Weights of a small transformer language model.
Training: a variant of SOAP for these matrices, 185M tokens, 5860 steps.
Each number is 500 + 40 x the weight over the matrix's rms, rounded and kept within 0 to 999. Layers, rows and columns count from 0. Numbers have three digits each.

# layer 4 MLP up, 320x128, rms 0.159, rows 50-121, columns 64-127
498490485503470434450475530494529482442442437447546537508477528493468489514518472448524511494528483455562461442539509497525527473478448544481488583460499541493536530483538416483463440513517491
473437532448498527524464490489499545520537549465489465493469497411555456518463493560515510566486505489511457557516502495484481475414517504567465461496521448521508473529456601506542532521449480
541467468555439549488492486549503492544486503508417496457512444490571403508496551550509518475546484478588562473564485508457439496554555504544456501447517509536541416484574504472482521488437498
499526450464475438514476497503561545454490453511501470494494510448454515550475431488486511527466425537540460450480585393541478478481541454484522520472493521522544531496613446558435520461502479
507540478399567516472493500544540576540493471483449529565451484512458469430504538477544511503485534481440561483599534530530522555437464560512530514505554441499470478495512472519507452491501539
531501541590567498545549480542500477504502455409558452543515476462493602500507425536513484484466500486473500475552436496454482553504532553499512527468534452598505507540428513488512515482451513
500474597547473487539440407497458462504529555554438545485538465546429498477505545471518497503492562446536537485541443428499553498419580561538491531526514477522475507478548445491501510552481484
507474538553525486620530485477464476482505533507476514487575470527546523523511525579500462442466483520492499478454488493502504521471557532444533522562480545485502526530520525464517472510465490
472397507511506494456494460470550447506486457437511495473439514473469452452559497486448427493543502506487471512437525541564467511495473522506490549494512486423490496498580479541530494537544489
472487588510493501494433456556545475488482505480523487492453487458517514553487498508449554477547392458564502569576507533523517500473475623488463460438605484521488466506469491527457496504533502
558474455500510468501483564514552507501485525520503500528587458487550478444488462559464472477521443550427504468467472556460486487532463446502487498412532554486531537541549504439438518461481525
499507452525490442547490565517500551467505489503495554461470470582465543559544456450484530521450531432462408589487536514507468569461496522430477584492462482442528484502479521442595451529613558
492551540578523520595521428482507516521507573547449465476501450476401527484451478412476522468542554424476550459592527544468520415403565451521485527567530514505510465476449473495540498547522537
545498530493488502478511454442455474526518434572540461472502538549477480527392485409500555460402489487515569493458493449531488462457447491497412511486529506474526505543489447514524530506518464
509522425552505519551491408517445412475460433461432568532539489503604491503439486453438495548518421518463549510505543475419453420542475470446436517439485536541487545489497506478447451476488545
511466451463553492483474488544522503552562480421509491482477499531467512506537533502503460535489512476469472506597527533528538471553482493526486490528493476478454513500515521558544477487561456
490393485466544490520507479460453515498384456552405547459457422463522461468501494517474548495492543521545549415460476510456467507529482473477500463488533493388516568485519543495460471559528479
518500482595484492465539558544467442539482445546526441507578472537459494511449413502529470459455461501521501464509512511459470416527448482511477510542482521528504532577508562519529526599483523
538531490456495467515536437416484541525511456492439536522435483521482441521486515494513527459548490468477529507443532470497546509492477547609563456472517507455509487536545516532494536474481485
499470462516537530466539501514434495481495605506465494504452492539484494452503468490550500525550425483497480510474535559513485511530440489488504422494435587598479500494445564480490500478436472
406464462470461508472539513507570525546388520427457521429465546488508503509466511511558515511551517497506478547537508486565496505485442455525419552535521444508434431523531483485499556472527549
454453503485519514468477466533473468506508495515485553505516530519427495561547448486509474485452490464482487468494489496508412433557533551514503506487522477541520469513441507400545497474476572
522535490479446539452423454545507540530505486558506577442516488469531514577456599557589517445427490413556578536456451482490420489557538439464486430469568518577537450485528506425516456485572522
521550470501566467465544500455500473438514532505446498500496478500510533496556498512559541465466429458517479510553435554419511471489441493528577475505476580497609552462549474448493433547409552
520452515449484479413508447528474493492450444524473568463566549495551540462463557521555530597568484575484596515492541485475563495487480492491552473481442474502536465481518549554520508513470492
513509495512557479523415493510562492573494493519479466495405503425467507531540531534527470468454618502498502493551474415499468495465486423480469485554535510432545488530487472489455530512577568
453540431498444524514492428528550520541455474561562581463470472527419475518521543423551539503465435530490472470461515482476475539474550508447505564498487450497472444529553481525429510449615496
489438523492498551478526498458517508535545540530542516433474527553503485456518455524502587511528643498536547405475429565492495489504521468490480527465494482464559468535472459483462447521504461
597526548495557462465476464537521447543533453527488471532524545468424547491520536520565540522529478494453546545462470483459518594513521542536537463461474525486512487522486495517466507523582487
485424481492557496470463506512573523509532463459504500524487507489545431498523448512464483536494521531493509554532491496490533517392445491502493492476462560505468523421457426515445464463513550
529544587468582536493556494540537497485500463443524531447477450484509527524510494465533477445460499431479527534446539456499501535507453602515508531527497506568491478470474440514476478488565525
503491432481607527488395479462484453536490453503491533483467511522441531565529576508529525495443463571555517488438568496514494519490470495440473509568501546522571511548504416490465450531547492
457496540525460436524515478516502483512447603529452474530459522496495531518500494442499439560419496536505517529569496512561460456455468453590504500493546561472505469508481537521470550495484536
518574481420448478472527535498523462556598491524500488483472487456506534533552472522478506473531460512504530488532452574493569506506492529550491567483482497535451443474413512557449553609489460
445509458477520468503446490479423457551488510523469542596453477482568521511445475490587453495415571517487498550518516484526494481496446563420480474531489556462475492578419564481575513489555496
471478449539539569497440484537504547487429613519478537517475471519455448516464538461488496490525458581536487449544516515571516580453544482514538386529555538487524500487537474496488434497484521
519585604495500467518536529493473555539532540500550537412488487468485548525453586539563477490523482522503512488466504524505491540451513481451512438496506523477494571505542534507448544500506521
503523573509462489553483477546458511487526442551543514503460498522527510460566490520535554516466555564500457474504488470490522494522552572462526491597470426573482501391455464527519503498440477
487496555474443478481452527477513499526526492500474494515483459474527507438469506549437451505567487476466508482470477476467541498499463607522529568455464515539497489557491461494497513524473484
539553503483550512447482487478510532472515526493504438458493498583492484460511476491444508542551472555522531490459465467515499463500500546437479518423466516475454560497468532519553474476418522
543593481405483536538561435487518522515509456483526455530484457528475473560433487470494437530449440524500571624520503487526517504522528491489496543462501481525501447499509470491528455541476424
517481528484561514520507509511471619524493545551446558473508476421470500487536528452548483461555414550464492515478521552496412524517543530422456533557455502417532548462515502437430437518525537
486449527624488456503498536476510496496528511430541528525520509512482489558496459569440493403503444494512476527574477444473559440518453579513503502518536582477456500405497493442481459429466457
478547483479496470542501437597492458522528517441485495440462465532414486471490498506383516519438488530548523542550492498562442523524438486506504484515507422533489437535532506507444443425479476
476563455527459522472528587504499500498465473558465444515453522566479532544456516425510519424469537487528475518489559547519526593564508476489530519416492470516542453437524473523497508558474491
503590522432445508503503444554532465513474453495459490538503483457537517573510522569484487515441493532489523554546542521508534498603480516483488503466517514533570467493568407486468491445516424
466510480398517481513505439551447530575454424450454486514568465466402484497497446458506448440464474476505460523483548499478491552478528482496497438483489510439528498542462517484445478490509484
504459490476520496509562512487449461558443562511472460442503526570464450498541499498507473487527462470523440528458456492444518527541523465454460545493452570545461459454536541500488476508473482
510519517482487504479556470487509585495475494500466525519449502486542454465554542510588494412468473451485497558469442507452591402526586521532544586469517466495434522510454482487502567507480464
487520539536592542495523463436478487578529457458470458571480479487389497520530546471541464485500550469520471511551511494438531520400443543462497497516484479466495529454491582534456582505496486
439543543409517496508464502500478501517462467504476558503481492492531485540521531566420385402472588484479440550448451458448540476518500559468477500471523479524540452533478573510466553499481545
455532477435474471467516451523463431484462481545536528471441490433558542499478481574547525507533483541470437559515499572525518445437492452479527413485476514513553567486486501500484487553513564
484493515482524459542523469534492500499514442572555546514524462456466562488555554518542580442517555467461578494450466510534470486447557517455486560446491510495436421537509502519525521575437506
475562505498484528451462386491476531506505501494568533514455463484468534575542404485541475452505484532486533440504555476545465532496542572471478540451564426591436555503554487531481484518546503
447497488539522510501548443524537514465517494468508485539469449494462486571501556495464505483460560531521446509493504523558445496484506531456405507484528506559470526514463458439508457469515523
482534453430466529568514582479477468474527506504537487483500467540477595478457468480462537493513505510540553470459563461474525488499508416463463486483477464507545478533513457512536510528473464
537487470512577491533492536449457513494566452510511489510499541469527489487465501499517491501432503459507505562407504495515468435492467506518507484416548557549488489447448515521470527467518523
472494487490504496448563547484508511462503417475518518556430525511490552585488505519488442506445484434430490508520456516513444503461460479521504532541456522483541483502501534469434524508470496
472423482491522416411525429520468504480532499561480449454561472496512501441478523456522490569611496447461435540518469537514550546507528487484473526461459470527465467479559564541582461502472511
437529415455487516542456555438536495463500555518537520486414480473525465456558400440416449517526464485475446588527506520515532518467502461464497519499491514595421470486524543556499459514587565
543526549452488516549534553482434503489508487442466556487461456424459528545570538464516464502457473505449430424498546473470465456480537542476596506437409400461520474502464533518536498522490464
527427502605508537516521495498424486496504471510474496531455462470466473568554493457501568511540445493470452494546583515538575504409463400538549410534564433512489503496416554466566538525502471
568496539511498444524488486497572562440557512454472475488445516567497494475568485441431532508487471470570442478505482550505500487433591489474531523529508486505491508465498496504464542528458550
392531525515530518553461473553523469472519558486537537461496491525527546524471462512455506441505418535520487466488496457535450546539540495542470543435479571482518544532550472472444465482539552
428468511501536569560491520505512482543474496515443480407571422476472531492476500558433498480515533448438454565518503434480476454493478472511479495553496465443465534497539510503516531532479549
435500528549555525426519507517529523545497463535521456466555531504441555467500567487547517497520440536513464517607541516525515457436536497427449455527460453482468501499515413501487487555493551
508451513473509509463476505558549487453499512475486483473518496475489459547574564455549531429455484511477579478449455420528551460509502466508495523442484514532471523424580448556459532501477509
508491605450489510472480513582472504521503446491507532540499533461453467502557437490560478427582485436514519478517556568519479483413574482525499514533489470470475487494430524486524475453521522
461520492545492508460515441511472432466492506536516576498542462467435550507527518461499507521550543580473561451530529509482586488456417510508460487513539565530557526467463557498469530542548488
458561487564483513452460499399461523470489523478515531490478484493450589465470563470559470405497480533512418447477508462571488549573531502500550489544499440431505421583476426541452543526508515
554466498510463491494502506533500477390527443463538591486487535507456545541480477476522582484543479457501516484446481479521422506455462459484493499481428536521462554583531584450493516543551590
462528584461509423352508501485485502545438510536452497563553560481527492476445455496532454473526501552532463443524465480469493522436503516482496476448490514452509487515503504458491502473444545
# layer 4 MLP down (transposed), 320x128, rms 0.142, rows 50-120, columns 64-127
534590529480466505413524533512535436441482474481492491530442477478521507506500517441532491544527461550589473489499504491547562453495518449473468422492505519462563515455558484517464462518520562
438428530477402478514526578489409584507519535534501481561548547570485506461564435541501468504531511481473488468481512479566518523450491532558536525535440570463489447561563493546534472531478578
506528585564498503511527431496444417480539562528645504478476482550555541462519475494493474497520561416447408541546501479517482558492470502510548524464509535507561477531493494529463485516476528
487442484549502568564424480522518465576507529458500537507442527481532494543489548546451485458510496420491568482491416551565517561443493414489523447579486516538521470498477456499487430493533508
551482480526484513490502507447497492482467490533506563449504551534471445449445452546505473534581509485565537509537477529487478507545495454446562524485500496524448518522451446514515572541524461
523582565543480497470520497506571522480480484478587489550505526561459457549506593510490541471467487539589477575529517547500532498509565530473463525471505491521521497489472444494537536483618458
475519498528548562519452510539539479476414451438468516505547382515536484464492617557488452460434451441552504532483515531546445495563518537494500536450566456457507495477434444544494518515563541
454448488487490498431431509498466451488475551506470544500579509477509529462524479486556523456562570422521489465458575540604544524538470473439564525551570461472509516504459479495497495457537568
465491468445530501523463556546522498434567446417518507505456554479563545501427448407535503579546498486550520524525488518525525408528402483476521532528564509554471477478521400536544497576479472
610493617552566451532448486526491445518488500491471499531490524522480621401504489421504465534485565481540568550535493546537454506491486480515545477513507431584537458539478505513518488439440468
528518499542511493534528498516518506502511475502494525487367502523524549535491533428535481448489511483487501580552453483577515504499505522474494554472499542502461500509479496482628491523416509
549486501599493436510445476509458539526473436482506442494414570390551535456499480546456557447481461556514539476493484482477543493510565491597561518524433441452506555488482482440494509460427482
526481493475554516444443513510481571472574475430493522525526593505474391482549500524534568463493542561576466510533514477531498523532460429509526453410518497477466562520484544547534562471519536
629538502492503473433551554532454565505569525517449456548453462437415441473493494429454525512438474528551458484432577518504517512518530410451487445439439487462504455424490444518514500464503507
466470496400517571500468550468530463464467470469515476487525506495458462488472558502456466511474518506550606494511509481529433466487594474476429471486468466480493554492515464565469518535530523
537455517556525516531600477513542593467490459500510579447513511468465472498413502543500488545492490556467529426493576496544457438535435532512558475454474490606453524529454449510510512432500478
486487464531448483473434560472475527534518526477503498510568545498484513480494503502481481503552511499523590517512538429577450469467533497490416543550399462423476530492529472488507549509512483
537503560525508519492521557527499479538485554538519526534551491432578447508426563591532476502512480520477503482457584493477587462514516457503444545521498531471503477472511513547514532423417517
465497407526537506473550492462454574493558480461523475468422480538479435388481531457518469515530512443570515524555494463489459479544524482477477486486506484423483449533552467503523568469439480
541481458571402537470490525470512562443507541474482488538506517504553514501493458499435466494513415479498474465542551495556533465508548472499432498517341457518488492442493489534460407518457497
465452568492476558511492474478564439531478491502505467493479455486500470488532464510504485518487488550500469506529495541520533447531386496547480495511520553506575446517518514534550451511538547
549594515555461518490474519556475554511493462460524527573539514487507532503538460527530508510479561490532474518481533437538567515501427419484500450521449530534438465435537467413542478429549513
489535514505501448513524603497523501457440481513504537488547488439462512395525461486506518467560474520444524504520460484534527501508564538444540487487481467507491542529509521513477476456515504
445577495446522530467473427527500577498420576518547544509501467484552511554485561525492463475580532514498535422525542509421516487492522489499552484455483477481496487554519511476574480480584469
532475471598510604503487368574589506481454534444493512504470496522442467513554525527499536550483516488471467487488512474500455515517523597486498462494490560522440520531477489455435530423539464
582497443447467549413507512576514469579568472525516490445519495460476442537490522481568504509520524481536537444484448466484586403469497458475439453475513480520494491481514514508526521525561478
546472485485486487493509470466468511415488455501525417422491466465477466511442464483488533461482554488466532512529509418481447557476517499508478491529506493492542533475519483418475539506559539
519582550573417511492538609461447465489439545446473542473564455444446512489497447502500508461506468492487523478536497468527555573483563550483538529486457509534577476564488509549453523457491544
483572562409571500504520477555500517550513434463468445461595538485502553472496520497558512572513456479452504439417464489442487535472537497448526444497469517511463480537528468491469509495626500
509483457555512530505561494465449457496447494502502518469497490486439511433486517529466505489449499502483453489476478487478482420486377454487525460451560480503568473484487504490655463552503437
526473468521505488486437500463508522498583513515484424480541404536538476561502497481536476425507502490578500493463485547423492523535502498541571445457547457493510517520510488518488478463442519
515461460433536537508541488533471513483554479477527520551597473511506429573505537471503476500471481512496438529476481475500548529498437505499505465494519585458500465458546480538476493604517596
485472510459466497495500564492513508537464535557550506640553452478525483468525500535443552512561545491529448508465528509495465485496532516514484495582499514548491520444483529504437408510508531
514524525427572516490525504520549512575578555524508515563552519477428476526525522411472501488493562521544511535534468524587535486519472464511505485452466533504573486500449561488391533520439516
530477505466507480475460529476462473448463499461471528550420560463484509478489446531475499479454507522480489486493597442510529504486510465529457600503461470562497455477489472488461513488448584
493547506538481499554455407440501579458471511463440496450426525555452485538513494483539503444564511473465546519550542467537478496495535487515536494523475487457492592515429456430515469543524533
459547552536540453441479493480487587506459498568536492472572468529525589490500491508478390456563514457484577574535533486486424520493560551522486527477482471561541449540487465463554499518509470
523502452601468539476521533512508529441576545479475454520516501441512459569536522506512456480509451514516520486452539486460443479539540460484513370505483496466445515454425518489535461457482527
492510497484570501451483447495508484451552539502453498561510547467429474582404518546440482533541449492535526502484442459441491496468546450479439507467509507453425529469544485427521527578580501
479520496564546469432483490494517488497530467491495513446433525482489559503464502564536544552560575515512523484487568483595512496490506422520502437537499452560525454473548463561493581507569470
470444509456368500487551515577476463488433513490490520460471589525448530544580521525541555510543476525442564555535474506530589539536531522487453540533471512572540510540464488490441446482477569
470555605532513488504520606532454502492489565500501531363586449499483475530559566471524466460533481482454527543498455484467436536489568499494432522399506543452539495523523445597509539481576465
502504426492566487500539479492529503590449615472541554604454437460485493525523514570461477527499482566461530455481536521494494489497449486549556493603548572446481509530535493487516451516518515
528449514471525528567511485503434458417581469482463493498470524468543542485524518485488528510517497551523438471455500487536468471520481461471536475569501536473543532471539548483502502490462447
499530506462526490527542490515519507568515565459502515561483458480544416589501494448526462556495490554469467464512445426525529474497462483462512464508514560465443500574531576415523428449517474
488434550532541532525474417507445466499458502490594562575514489475496518476506547462478532517446495452513429523452429440483559498544474540514522470398477498508502535537507499547551560540483497
423521464537523488482481532484517482493463496476519463511391529501522498574500474440450528504445541471479479529507497527500582456495426528523492529530561483514435526462485461546479479479555475
526508496518581532536494473496444452534406482497482501533454464566509602490486493502479470556420568478503524518512564488577550482519490391513445506528547540494568393484464499507563460506493503
538537506468594493579485402523482515560431512470494496563433490464495471420558548516532475550411438504442499481510501543471475512483451519502484482456477586437552532532370511508520506475499498
599458512434550489493479539429417482498489531530505467530523523499443555521535504443484534478543477534450501518453473545527515484504430486519483447478527568526465485436576508520497584509454524
518556568401500522448529524512510543525477505578508578611520515511463482466452514476427500501466548476465416523515505425540534543515527525566504537512546513578445628467519517487399540514533542
575542494483513502486529510461515484494502495485508469516499524501457573537455497504436489504490508497508518461489512493500501561501535517501493511485477490535586454528490589504469561437437498
477479505520495463538487404463434512561441535526516484552522510496629476556455431472475489463552417540529523441514474497466531455488488591491536459451478531510480546461543530539503543469558452
503442471554567465473555496461559510590456477494500501471567523381550536499564417514441487462544453488558505454550484514566518487476542536476475503522465503522448571469500448453451567566440505
498485515473515501449467549490509538481489499510487540493545495484520463527523497537480513510491481504521509528476529533488502454506559505505539474466429538523516524556518543561520415561481519
461481531445579435549533493541519448478491468511486520464413543502501472456486454459476454424441507525463488419477481540505447464463513568547475542504531400545508489497511522544593496508507507
467538524481421514489544503494470490433481426487488481501523504466467543549570509539487578485536558464597520466524515478510440506483503527509444451538484454493498459462512526508463432505540556
520495508504552463454438546566477498621465536452490498484507482491521437507463505493543453448513470504468489540401525554495520489447427471511469433460499505490508484505527449525573459510457533
484423481565523465472556403470435430488552469579602453494510501508563523514456499509513509543439558460516450534518501526586564540547503497494530590493471534497487553537554553540486497531545480
520571523525465432457528474526520541435508468497456493455509493498496473476477499505506553489509467541520494511572469500464462478532576543477487529419480508476430515482473468520515477487541505
476520551574466498530478511481473573508476497479515492452553530564478468520465469445440456499516477440478539543515441510483461532495527499553440471513453426545454431464524459451475537475514440
497408491597558467535475404528489523582504410468515501476503481496534481488584484539517539536561487531507478509480467545520502535523458464499557506446482541528485524531509511491542557475491465
592555534508531501560406542552585488413510468488462429497479503537484493488440523443492497486518503464578513529511593488524514563532499497525446505492501450505485450495482497531506449543488501
466462474565513530512509524448499478546515491434511460491399515376485505480510382464491499536446524555506523423501468526499588431502539484504503487494469578460438498542487505423489549484501466
449522535540498472487519528474417475551496452509479547493481537387496463466481549464453525536536489554585514465569535518580548504488449489509428462550488567498471524471455472492486576478534485
501526535550534497526520502528546482475489515560436564524553555583468539506507538485506433483483550476488488548485526526499514529499480442530492459462509493436481459587474479530524530518513466
459541510476469500506468509444475481493498536505598543495488521483491490558478534456509506405429495475537624523484506481456473502496465493537474511536453514453487514450500511560463508517489473
479450499480532478589513510507538544486429528482550453475541567470557531512500552494440493536404509541483539507511534502519512522535475555496537520564536517522449443470513470499480518564545475
485485484443497510519473554557495443497480509468531443470552518479514465495495502501437522541451457483550532521493532488481482448534497475507514428513516473507577452512543435486453502485505524
495528500487485530423501521440429484493505473431501465495541492540470485520470539422480445488485498480620476534500537497503517502570518519440499504501488418531600463436431446527425528493508533
600542495586490530529538434588527551499537482512487506485439527565458540408518513518396531509522467512586448483545523501495457483543507489490523471470417484455517400455538497525543550479456525
# layer 4 MLP gate, 320x128, rms 0.164, rows 51-121, columns 64-127
497546446506478454520459478524496592486516510499490541510505474482561511427488533431528473482524502505489507631536442528520566515458508505547508498482503426552499545448445493454527509466488563
493511434520544540469574425431445545441464460516516509503503507495437468490503536487596522477528481514461510547495481503529537469532526505485443481569483479451495448469487467576475585452495432
465460504511509458556500473438490576493533464487495500537542557540534497623476535494491439522550502524434488586518465491530517479468436459504545499485451512460455467526435507519515543492538489
478519477498516474494535504461540521519487506459432421536423460439516503491454490510499508500559562496483474505446587544463481447438515601492574522549470507529535500445479486483541471473517469
479497483493488464596499518469462477517399533499422473518506520398456496539487411526486540506431517482514515492531460487486489470535538540503472527488547494528556523534514473474471464467498477
511508449483494516504454495514468538460511513549486464517534566500448541489529438479483545493454527561497560525526543495502438489527531476448509526512510482452552494545508473477457543583509486
467560499474546499440455561452472523522500485573485492504482453497511479562518516485550492554523482453432451496547485456540557472548512463387502450495528483489439441477524421482434508496518469
469495521432518493511521544549477495556583506471443505519584511467443543463533465560495491454504476443495489562546503506438552487537435508412517475471492445509527483541494547537475560452476468
499516516396508496512500525536515503553494512501453458543491515522463476530501459542530531476555481451556486530471508550457589499467524517486443543547516553528540445462520532521455525451511471
482517407544507486463523469441559534542505506508551491547499466531460489508448514526483467464455607582435527516531478450504489573524535539485519454529518511513560542503555606456500499460405509
486494601595518486422495432462503477514545418478511524471512505529456474533439520565556533514456498500509469454539553512494513436534403513526560439533509388535503519498518562461496439490505510
528469544563527491498440524544474504537547554436544484515535576515481487479505545487522488506542470466534470536579511499473491522508485486483520444462458353473509580462477516469521420559430464
526481523577473557512542575476523514505484374498570586423539551509486563569517493534521461465420403547545569529516490524476476405544494478513564432473485486453496446505468524496461466496466560
507516535484475492455536539485512481607553501501500453539514533532514513483472447511538488567497495517466481500595528477482583532544452603558525523540562512543497512521528489482564520507413502
523513474480399509539560489444460429462466545558435478505448521448595477518442537549523557497479490510516592564469527498489489480558507523534471533428488541506446555501497495515505518436536418
445544549480523429503452451507476545518555498520505545470530555472420514501539452535478527451431507413445536500540476485573451568450484507486553498509530510462443535509509500465495506491488453
523479465542552556528473536521450486487562595530455507499504490415484496453502531574526434459503475448449588488569494455521611474562511520512467494532554461475516491389453483488479478495437525
416561515476492554511550517476454490438554525512466478437528478548503514496439527469500510463524509505497444404464500512487480500475515449480414415502529555527430542528535480431532454546477501
473487475457462551446480537491504459504451590555506511501516454455521531560421523554519522592503513529478513444491523461528480474481505461518492485572522509490467548498502489500497478522502425
473521501479441444454511581474451529446474476482523476499497554429529454499475537428483464527508509523493495508461458487523535500510504515447473543505533523467498516598464425496474531556429552
525439518561503503517486521495441555537533471522567435530489515472534541441525511512485512536542499503493467521558439539482465502527532481458545438513527470478500520552542471555436504603436530
508495505553513507510482548471560464494478535408546506578538578452470524470520591484503479469477549508555461545510602408452445502543445525452461544524473440458463493475507492589531535488494474
420451498525526565515548502492469485556467509568500515532542572446513475546465524474456477498508477592521500534436547453507528530486457496543482489454510525500524544519561430457472497589461538
449547487559492482469554474496511483503500538499473577507472548351464529514460443498428482435552416545485547506547504506507559445444458462533482497451479542480482544496576480474468518537532515
552535538426440459537546528487492523434503465509581513516536504460562593530519476535458462460477519484458489491602487548562552519493526450544432472484502462459542438583516446497485468495533472
532447473572495480428529519534531543498441549465530502509500496476430461503517497478555538489524543523525465473495563490452436495506469552466551511476565454549532534558515519453449533481443455
477467459533557506531431484451518499538489518508495514529465423509576504458471489547489510519558494373533511497521469494486501432512447484562487452513534520481458517532456503524539505537518505
514536540538487493540501545464485547496463567502524471478453443403532462493515492468534458449487521518475512583494424467470464506505529484504527562481462522563536584460496578525493564530456528
470527498524517531535501460525491545519494476452474519562551423547504456496470482533476515495458499460505501550486508474436491534492475550513498509523401486443511579476490422443522535457518530
493461486517450478487428508547530455519484459496480545452490511512409425537448497413541569524466441530466503493480538468459455503456516505449519473488478563453496472434512473498452423479503484
568526549539502493554527556492483509517504450426483498483569491490589509526462417520542495396502391494593455495535539549541597501474508437479459554528482541562486513464540474448525537469468490
442486451469444541554517507510433460498552574527455461561503520532515486482484524414463496465546556432527522449533573539520521524533554544497490492507493418473539547446496491471523501535474537
503519438497527517527452476479432500458479494491495544491531482468471490497471516486555498532536459515497511486494563535500471522595428499530527472522517540553604505504490536433416496544525578
512488566423445461426501536476528461479546483526518501589507508529570402531483500524490478561486520521476571532458463587492497462480470533503500582476601476527497525511493514535479488515432495
501485494528530528487487519483518543440489441501542569448440473425487494578528442415500481611488494503477519534462541465554459537479566522493499467494543501474459514463533460505483480477494524
449523478489438470551471508441456514542471554457529472587487423384403478536458531516526545514485562530509496451445517465587488521491493524524517454554531557534535570481528492527507518470518489
526513480506469576503493489506526515490496502464468527508471452518466555473456483432493499502477441491496514485539543495437517559462530538483498535410551495455534477523514501493456522497522510
580514534487561449519563435442498497522534444555525532524555496604525470505520517505488470546489491472562526462523543502528621441614433520484544470476494461484527555458512512495530482529505499
498516498523499543547488496539492470479512533504518499490587501446469447427506437545532429431538473441494475512474517481473512418517490513486480455576498498480498567498507457532532474452457450
517450579510384459460436537556457426511520436521536502501493466492497406502465556472492533558507510542480599514472491497437455518498438507519521534568537454499496554566515500487434541479482527
531482472507513423436535498516495538472458455525448404473429499460478423483527486481458505484491484490558533470513460512461536551513493456556489525419491510497552424563528502500397501454507438
497544457530397476500527615506549513570490514503588521515519523530515533462516507443544490474453517511533472414489545494535478485488517526542560490578481550514495536484498463471476536487518540
468512452539475513535457478468508488457482483463466474525481577467636536483501467419542555557462553479517463587540499477524484543511494514504479522551557452493441472513482471499562512502500514
447485406444544473540501483486522513495564581546475507534477531503555503497497455527426483518521463545456503535528528466528423524483456456492544389491544555487469509504522526458510422401523483
458576405460468516496556497458429546563528484537480486536464487485507475520463509511533567499472424452453427531487486492527516529493509472491468568446451546478544464504455522482439474387491482
459498476548450488505472523459528466528535540535554549497494492517497520502509488549493516485580514545466511537515410512446501475553430515559530528561541516500500468477552521447523528438535486
549513444463417475493505449492450507412526543495441480446505551448553483397531493483507506475505499529440476560511414513509459560536552496533552496516494437486477458495473512586494503549509553
519534503495431583476485545473536589485535489479462510477462450584618493496478411454549515498454490503502552432481449475498525456434400479519456501501486398420500435527493403603490482534461536
444512457542491449458550516433528503523554467517576467514465501445445527475513532480490460526520454479535415501523450435445498552467532568480492560510501434516523521497506535533425555503468542
449556520482503488455525580593448461514528485488446519459533530567437513503511483566500484503524440487464410517501430480543527601561485413510568463497504474456455483474579487488547493462489505
518469399506578488487501491525524508496506493517548498490408441439451513478505494497472525493511476480507428488483557462495483539525507481434503570573585472477492560553458527467478509508478514
470443527525491475564420536432500445642632511539426477525515513530553573522503522479483539452505534501515523436572538529537487480519507508452431467468525539557480478457530439478507462524519509
552548485573402445522450497483465458431496486459593476482514418521424445473500496478518541472463535442469517427486431479465452575532506497442487471480475501509500548569519516529446504486540457
457472494543553425513449519567503552485443527534491517512515491506539507459506420515479525518496549511426449489451559464483510489470460541494546503520462541486500548447457429589579468488565475
409483517446467547491460593478467480485541502491522491500499459530488504458495493482483528493507509518556462500539519496488523503459487515526480452491499523541512497490552507553485467496473546
512556464502567517514497478517464520438479384552593576481542562486413550532485548457559517498534467533486505479477474524511506560504538533457552499573473382516474413525461478549502512490518442
462501525550481574527525489480453468470444452421508523487519519477508518545422486527509487532496463521574543544472558478464536451506497493559531470559497481500490489526545518475447516528530515
561510445447539463378501527489444563507477423524498486577437433423506577539463524460556499470438495496482498516498441465500548516518450549467453474504532490449562465480503527524408518568466485
478476468453405474510565496434463456458503476500477438485563561403485578486568506530540534482466492539523527472503491523514504501537543447412548444469531452503477516487552496451526574466520464
517578587555553426522518560511465490595448545471541480543422531502497502487503482576511457464502526492526544553503471525545497489591482521465556409515538525504483489513499473478506519496614496
424526527513484476429473498468453456435467494533503524473453488470504499483487482470434454443504474504494458501536505539532485511465502479505566504534523436549499504505475434518497491515477466
457423460488517484493475525476481528505544517510434415475452488526534502471520418455487576473489424435502524515554485487526474519512515443493518493438490519483557523488536453516488488548528525
452529493493505428528511541477430492542465487621508437595495546491535444531448540400463527521551503457519521451493498482478518513505454451575573516474497492534487498494486585540550577573527433
433388487525452465533511417517513539508455494570569547485456505460417495586516466443517477474485480526530454490518575508481531467478523445578541510508516522480529507447456534466484505485470481
504513523574488517493533498548557511536492503564521462467488514495506512475507447481426508476584496541538480497501502480488516510509541498488462503578451412519508539497522440515537414501458488
535553485528473493496503519513491552532485504535481536519501498477522570501466470468484482542441560482510517571453543515472513515519535522508520450485533497500505477509490608423507507435534481
465531514548503558417442513503477543480505486415545493452465483405477490508517546537492483506452491530491449591430484493513511587549427513471517480573509485500484502423532473479457474549405497
495435545497479489551528473555449488514540538626564537520528498496550503545497533532500516568440434581456557553542525547478407481532466468489555500453481501511497497538462545467473527457461533
543585458505532544531488508478484580517529521461508530518473508479467536498554453555487515500530523587486483401475498510435541378489508532468476567521429528490420464425532524499569537381528497
444502503544594499478446503459528514543460554436425462585459443428441523546498510498581501461470552509522590486444516466471544584450533554530485466456527544578489514612510489455459516522484551
463513497506462491539549483572467565502462574444507407516535523415515541512530479467503413495536552462539535506496479511504539517511540511542518515506478533617395584408439489465558436547354528